Weights of a small transformer language model.
Size: 6 heads of 32, MLP 768 SwiGLU, vocabulary 3543, 9.49M parameters.
Architecture: rotary positions, biases, embeddings untied during training, normalized queries and keys, some layers without attention, value embeddings, an embedding shortcut, skips across layers, capped logits.
Each number is 50 + 10 x the weight over its row's rms, rounded and kept within 0 to 99. Layers, rows and columns count from 0. The size before them is the row's rms in percent of the matrix's.

# layer 7 MLP up, 768x192, rms 0.261, rows 608-624, columns 0-63
094:51 47 57 29 53 57 54 51 48 31 60 58 64 33 34 58 38 47 46 44 48 41 35 48 67 43 34 72 53 48 57 53 62 50 49 59 49 44 39 49 43 45 49 50 61 67 58 52 39 37 48 46 54 50 40 40 70 53 49 52 49 40 50 51
093:60 53 48 61 55 46 65 47 53 46 54 58 77 57 39 56 38 54 36 53 25 61 32 44 33 53 63 74 49 46 59 45 41 53 49 52 53 54 48 47 52 65 58 41 44 64 46 52 43 58 44 41 44 70 48 57 37 65 61 52 29 44 40 64
098:55 58 57 52 57 43 49 45 59 51 49 58 45 68 58 71 64 49 57 41 48 53 51 48 50 47 34 58 54 39 68 61 65 49 52 52 34 33 54 33 43 48 68 64 56 73 54 46 47 63 40 51 65 56 60 43 46 50 62 45 50 64 38 54
103:56 50 51 62 58 53 49 54 54 45 53 71 53 49 46 23 50 51 49 40 24 54 44 46 59 68 50 65 48 46 46 60 52 52 61 35 36 51 52 55 63 61 48 51 48 58 62 50 51 35 52 64 47 29 42 35 55 50 55 49 64 54 51 47
098:37 53 42 34 59 57 45 38 39 66 53 44 38 34 58 41 49 53 59 57 43 42 47 39 44 42 36 48 41 55 55 47 32 31 51 61 69 54 50 59 54 29 50 60 55 60 53 50 54 43 64 54 40 46 44 47 68 29 42 41 67 44 47 41
101:35 28 52 51 49 57 63 45 52 46 52 59 48 52 56 67 53 45 56 51 35 50 42 40 49 54 36 48 50 54 67 50 42 45 74 37 48 55 64 40 50 49 67 60 40 47 56 52 71 50 38 70 62 55 46 27 55 47 47 46 44 54 28 54
098:48 50 61 29 42 47 43 53 37 52 51 33 63 45 43 75 66 38 44 64 48 60 43 42 60 55 46 50 46 46 30 45 47 54 68 67 69 47 43 53 48 49 41 63 47 38 43 52 58 66 46 55 47 34 57 69 35 41 51 57 47 39 33 66
094:35 52 64 47 57 55 47 43 49 46 44 47 48 41 59 45 35 46 61 50 41 39 58 55 66 45 49 55 48 38 41 45 47 45 68 33 51 46 58 68 50 54 50 46 34 39 38 51 48 53 45 45 50 66 55 58 44 59 51 56 50 60 65 32
092:64 39 38 52 50 47 54 66 56 50 63 82 41 40 66 35 46 53 70 51 37 50 36 60 52 52 46 57 42 49 69 55 61 62 48 48 60 46 36 65 49 42 53 42 34 60 49 61 59 53 45 52 43 29 54 48 64 44 49 58 46 37 50 35
093:53 57 33 49 39 52 57 41 64 42 66 35 48 43 41 36 58 32 37 42 52 38 48 51 73 41 57 54 47 40 43 30 58 48 60 47 45 56 51 59 42 44 38 61 44 69 52 53 53 57 42 48 49 43 55 32 36 47 44 38 55 70 37 39
101:54 45 48 72 50 52 28 52 51 54 64 38 49 43 54 58 32 46 51 52 48 52 49 62 61 53 36 53 42 48 46 48 51 43 56 39 55 62 43 42 44 46 64 67 49 57 50 49 44 41 33 61 34 44 45 49 50 63 63 39 58 72 49 58
105:64 54 38 55 41 34 62 51 59 45 47 60 60 39 63 52 44 42 47 61 51 64 39 43 74 49 55 44 45 52 59 64 42 54 46 45 69 60 52 46 45 50 69 32 46 63 62 50 50 64 69 34 44 45 65 46 65 47 48 54 60 51 44 45
104:48 63 56 51 30 39 57 45 46 48 53 74 51 62 28 47 58 53 40 48 48 42 46 45 38 57 47 37 49 30 21 49 47 61 54 43 41 56 58 44 44 58 57 42 65 48 37 46 65 38 45 61 41 40 55 47 59 76 69 65 42 80 45 53
106:53 61 44 56 64 57 33 56 48 50 49 57 52 54 49 58 70 39 58 57 56 43 57 37 49 46 46 44 58 58 67 40 47 43 57 47 40 51 45 53 43 51 39 36 51 47 30 59 47 61 56 47 66 44 57 42 59 41 50 35 43 54 55 52
095:56 34 45 48 55 53 53 32 53 57 58 65 51 31 58 56 52 58 54 40 54 53 45 49 43 64 27 50 68 35 44 51 52 59 44 65 31 54 60 64 46 48 49 62 51 16 58 49 50 46 40 48 49 49 47 45 64 59 45 53 62 37 62 46
089:53 70 39 42 56 58 54 60 57 61 63 52 55 45 69 40 47 48 58 36 54 50 38 59 58 50 46 54 43 56 51 80 50 50 63 50 62 44 40 44 70 72 58 57 37 51 36 46 45 41 54 53 39 50 43 62 66 54 60 67 46 56 58 50
103:49 43 52 51 57 39 44 58 40 44 38 45 72 27 51 60 53 65 40 47 51 42 41 53 51 39 37 27 43 49 42 44 48 33 41 59 61 74 48 60 45 54 58 62 42 47 54 54 34 53 44 49 33 60 38 63 73 52 55 63 59 48 50 77
# layer 7 MLP down (transposed), 768x192, rms 0.25, rows 608-624, columns 0-63
100:42 32 74 52 56 51 33 39 29 54 58 49 40 51 43 46 48 50 40 46 57 48 47 54 50 45 45 65 50 69 49 43 49 52 50 51 40 70 48 44 53 67 50 56 48 41 49 48 68 48 38 47 47 34 66 51 62 40 56 60 55 73 54 56
094:37 31 44 43 49 53 42 42 52 52 49 51 47 60 54 43 56 54 36 41 59 48 52 57 47 46 60 61 64 36 46 42 48 35 30 53 59 23 61 67 51 39 40 58 66 45 40 49 40 59 68 39 66 53 43 67 61 58 44 59 53 58 63 34
100:45 63 79 41 75 36 41 44 49 55 65 55 61 44 43 55 55 51 57 48 56 55 54 59 45 63 58 66 55 71 59 42 57 46 48 50 58 53 51 34 46 69 47 43 58 44 46 44 61 49 53 62 41 51 47 44 58 46 46 47 66 53 59 41
107:70 54 55 39 68 46 50 32 62 64 60 51 42 42 46 45 39 66 46 48 59 47 77 44 31 38 44 72 62 77 49 55 56 42 71 70 68 57 49 38 50 46 63 56 37 43 50 46 26 48 35 68 36 47 45 41 45 41 50 32 47 48 58 53
101:45 43 46 50 63 58 45 53 29 42 47 64 41 55 45 67 35 60 64 62 52 54 61 56 46 54 54 58 70 42 44 61 53 41 73 70 67 45 37 63 55 56 46 65 59 54 70 66 46 49 55 47 39 60 56 40 50 60 40 61 72 47 35 39
104:50 37 38 55 60 51 37 34 41 41 46 47 29 51 59 64 52 62 36 43 48 60 49 71 40 56 48 48 63 69 53 39 59 43 37 39 47 49 63 49 34 51 34 49 63 58 63 56 41 26 52 62 53 53 31 29 55 41 56 58 48 52 55 64
093:49 34 56 66 46 59 53 53 37 58 55 45 57 55 46 23 46 49 48 41 61 59 34 58 40 41 52 50 54 31 55 79 51 39 54 70 48 72 56 66 41 61 51 61 54 43 55 49 50 53 45 50 39 39 45 56 40 57 44 42 44 37 47 39
100:45 51 41 57 39 45 73 44 63 41 59 44 44 64 57 41 37 53 46 52 62 42 43 57 54 64 66 34 44 44 51 41 58 53 59 50 49 48 59 44 47 58 53 40 65 65 44 50 47 51 30 48 63 49 50 48 57 58 45 49 32 47 57 58
089:66 46 62 46 44 44 44 68 54 48 58 57 51 38 61 30 39 54 50 61 45 37 54 49 53 36 59 51 61 68 54 35 44 60 48 44 58 36 51 69 47 41 25 58 35 55 37 44 36 53 57 74 61 38 66 49 48 56 43 63 57 41 56 52
094:32 57 46 43 47 50 51 50 36 48 65 40 66 52 57 45 61 42 54 48 53 55 52 40 41 43 38 41 57 56 62 41 62 43 56 30 54 48 51 38 59 30 58 51 57 56 54 46 58 36 55 68 36 56 57 48 52 55 50 63 43 61 42 46
101:52 26 50 50 73 57 20 49 63 57 48 48 51 28 49 54 70 52 66 44 50 63 51 63 47 56 49 55 72 61 55 46 54 48 55 49 47 77 41 69 43 53 45 48 57 40 44 51 39 51 47 48 61 49 59 53 40 42 60 75 40 41 61 63
104:55 61 56 50 46 42 73 35 53 45 57 47 41 39 41 61 44 30 39 51 52 63 46 48 63 48 48 53 51 49 57 47 72 44 57 49 60 44 46 39 36 57 44 43 46 63 59 63 53 52 40 41 57 58 64 55 54 42 46 48 55 65 50 56
103:57 36 58 31 56 44 49 61 57 43 39 51 44 62 37 54 54 47 50 43 47 43 78 40 57 21 50 67 46 40 56 66 52 52 64 53 56 48 42 58 42 56 54 56 44 54 48 54 43 38 49 45 48 63 44 54 45 45 37 52 56 51 43 61
107:47 27 38 54 51 58 54 46 59 52 59 57 53 39 40 61 63 35 48 44 45 43 49 56 47 70 46 47 55 50 57 34 35 54 45 31 38 54 52 65 50 48 41 49 49 53 48 57 55 52 42 44 58 54 39 44 53 39 52 40 26 44 44 66
103:26 45 60 40 44 43 48 61 50 36 53 42 46 59 71 64 55 53 71 66 52 49 48 58 59 63 46 59 56 23 50 62 23 61 49 63 40 65 36 62 65 47 39 50 55 38 71 50 57 31 60 48 49 62 62 53 51 49 53 39 54 46 53 61
094:55 53 48 46 44 53 58 42 43 40 68 64 49 61 65 42 41 24 66 56 50 72 37 48 54 66 46 45 71 43 52 68 75 47 52 38 59 48 41 50 52 45 52 42 52 52 59 55 45 48 48 44 36 40 45 48 66 40 53 53 52 69 54 45
103:65 42 29 46 51 53 77 64 37 49 59 39 65 60 59 63 51 55 43 44 40 59 54 50 43 31 44 39 42 53 36 41 52 54 58 65 56 81 56 45 58 36 75 66 45 52 42 59 44 39 46 44 42 50 68 59 60 48 35 33 56 54 40 68
# layer 7 MLP gate, 768x192, rms 0.241, rows 609-625, columns 0-63
093:33 42 48 41 36 59 40 61 57 44 59 44 36 43 72 51 43 28 46 52 42 49 60 38 33 34 48 51 50 56 44 46 61 30 53 47 47 51 54 45 61 39 57 63 68 42 54 55 62 80 61 55 50 48 63 56 52 58 56 54 33 41 50 37
097:28 57 49 53 69 64 57 53 62 36 59 46 62 56 38 40 68 46 60 52 61 63 45 58 41 35 40 59 59 69 55 43 48 49 51 57 57 50 57 53 38 56 60 52 56 51 44 67 56 56 57 66 50 64 78 55 71 38 57 52 64 42 41 60
105:33 31 37 52 56 41 51 38 37 30 55 37 51 49 52 57 42 46 69 53 30 66 38 47 57 42 62 63 46 55 45 62 41 49 57 45 54 51 60 46 33 57 38 48 58 38 63 48 72 40 65 44 41 50 40 49 47 67 55 37 55 70 56 57
100:59 47 52 45 53 32 52 48 44 61 44 54 57 38 45 50 39 49 49 47 59 49 49 54 34 62 32 69 59 77 67 53 43 62 53 57 57 52 53 55 51 59 46 67 51 37 37 42 63 55 54 58 46 43 53 53 43 44 47 63 54 48 38 56
100:58 59 47 26 48 33 57 67 41 36 42 43 49 64 58 52 46 41 61 60 51 50 35 48 52 49 52 56 62 50 52 48 48 63 64 59 45 33 57 59 35 46 57 75 56 63 46 47 38 43 47 45 55 53 56 35 51 51 60 64 50 55 42 64
099:46 56 43 63 42 75 55 57 48 35 39 63 48 47 61 54 47 38 50 44 45 69 47 53 50 41 37 45 61 48 41 56 47 43 45 65 70 37 39 43 55 52 48 54 49 41 62 52 46 54 56 66 53 43 55 47 40 55 63 65 48 47 44 57
086:46 60 33 44 35 49 55 50 46 44 38 64 60 50 58 41 40 48 64 52 50 68 59 41 56 48 55 58 42 40 41 39 50 56 45 41 48 58 50 71 52 35 38 65 47 40 42 41 64 48 41 53 58 46 65 52 43 39 53 45 62 60 60 55
099:33 49 39 50 52 43 43 61 48 59 50 52 42 73 31 59 59 49 33 52 61 66 65 49 47 46 44 52 33 53 29 56 46 43 47 47 47 57 51 21 59 47 53 56 60 49 63 51 55 40 60 43 49 44 44 44 63 49 62 64 45 50 78 55
092:48 52 50 62 46 41 41 63 59 48 46 43 63 59 52 50 30 44 52 42 61 41 45 55 52 56 36 46 67 45 53 35 55 50 68 47 51 42 68 47 52 62 61 55 58 48 65 50 64 53 46 53 57 36 59 27 47 44 47 53 53 55 43 54
093:73 53 38 45 69 67 71 43 57 48 59 48 51 33 72 59 47 59 53 53 43 49 56 42 44 41 63 60 48 57 43 52 58 63 55 33 55 38 61 55 33 47 51 59 67 48 57 28 42 78 67 51 54 41 58 57 44 55 50 50 35 43 78 63
104:36 52 41 50 58 61 64 67 50 52 62 26 51 45 50 51 42 43 55 61 58 62 46 29 69 54 43 56 51 32 48 54 50 46 46 41 58 62 44 30 28 52 61 54 41 52 57 38 74 60 51 37 45 41 55 49 47 63 49 52 57 50 60 56
104:48 46 54 52 55 45 52 50 45 56 41 54 36 55 47 47 54 59 59 46 43 62 48 54 65 32 57 53 58 57 61 55 65 60 51 56 43 35 58 49 73 41 53 77 48 49 63 47 39 40 41 46 53 60 47 56 46 49 56 41 52 54 49 76
099:47 55 54 58 47 57 44 51 40 59 49 51 47 52 56 49 79 50 60 48 53 54 65 46 49 35 35 63 34 73 51 48 57 55 58 46 35 51 44 59 43 49 37 50 53 42 51 47 44 47 67 44 45 48 43 29 69 64 39 37 35 50 55 46
102:38 40 54 72 47 72 45 57 65 51 30 44 47 45 49 45 32 48 55 74 43 41 52 54 48 40 61 42 41 62 38 35 55 35 57 70 57 41 63 56 35 35 31 75 48 56 51 49 59 57 41 33 53 42 55 63 51 51 46 61 67 55 56 37
098:45 69 44 38 40 48 71 74 59 44 49 42 43 41 60 59 54 31 53 47 38 53 46 29 51 73 49 61 49 44 64 64 46 48 57 53 54 45 51 58 42 48 46 38 63 44 47 47 44 48 39 43 54 47 36 50 56 41 49 61 45 33 58 53
099:37 42 36 25 39 54 38 45 45 52 44 71 52 37 52 43 40 52 64 54 44 56 51 46 53 46 35 42 53 57 41 43 60 45 29 43 52 57 59 49 56 45 54 58 67 50 28 59 43 59 65 65 52 40 53 32 60 52 48 36 49 16 40 60
091:56 54 44 62 39 40 41 57 60 54 46 56 43 53 40 50 55 58 56 48 59 62 56 45 55 53 48 57 59 61 52 47 39 36 64 50 45 36 62 46 56 62 57 40 39 50 54 50 58 60 48 60 52 49 55 50 52 48 49 37 69 79 69 58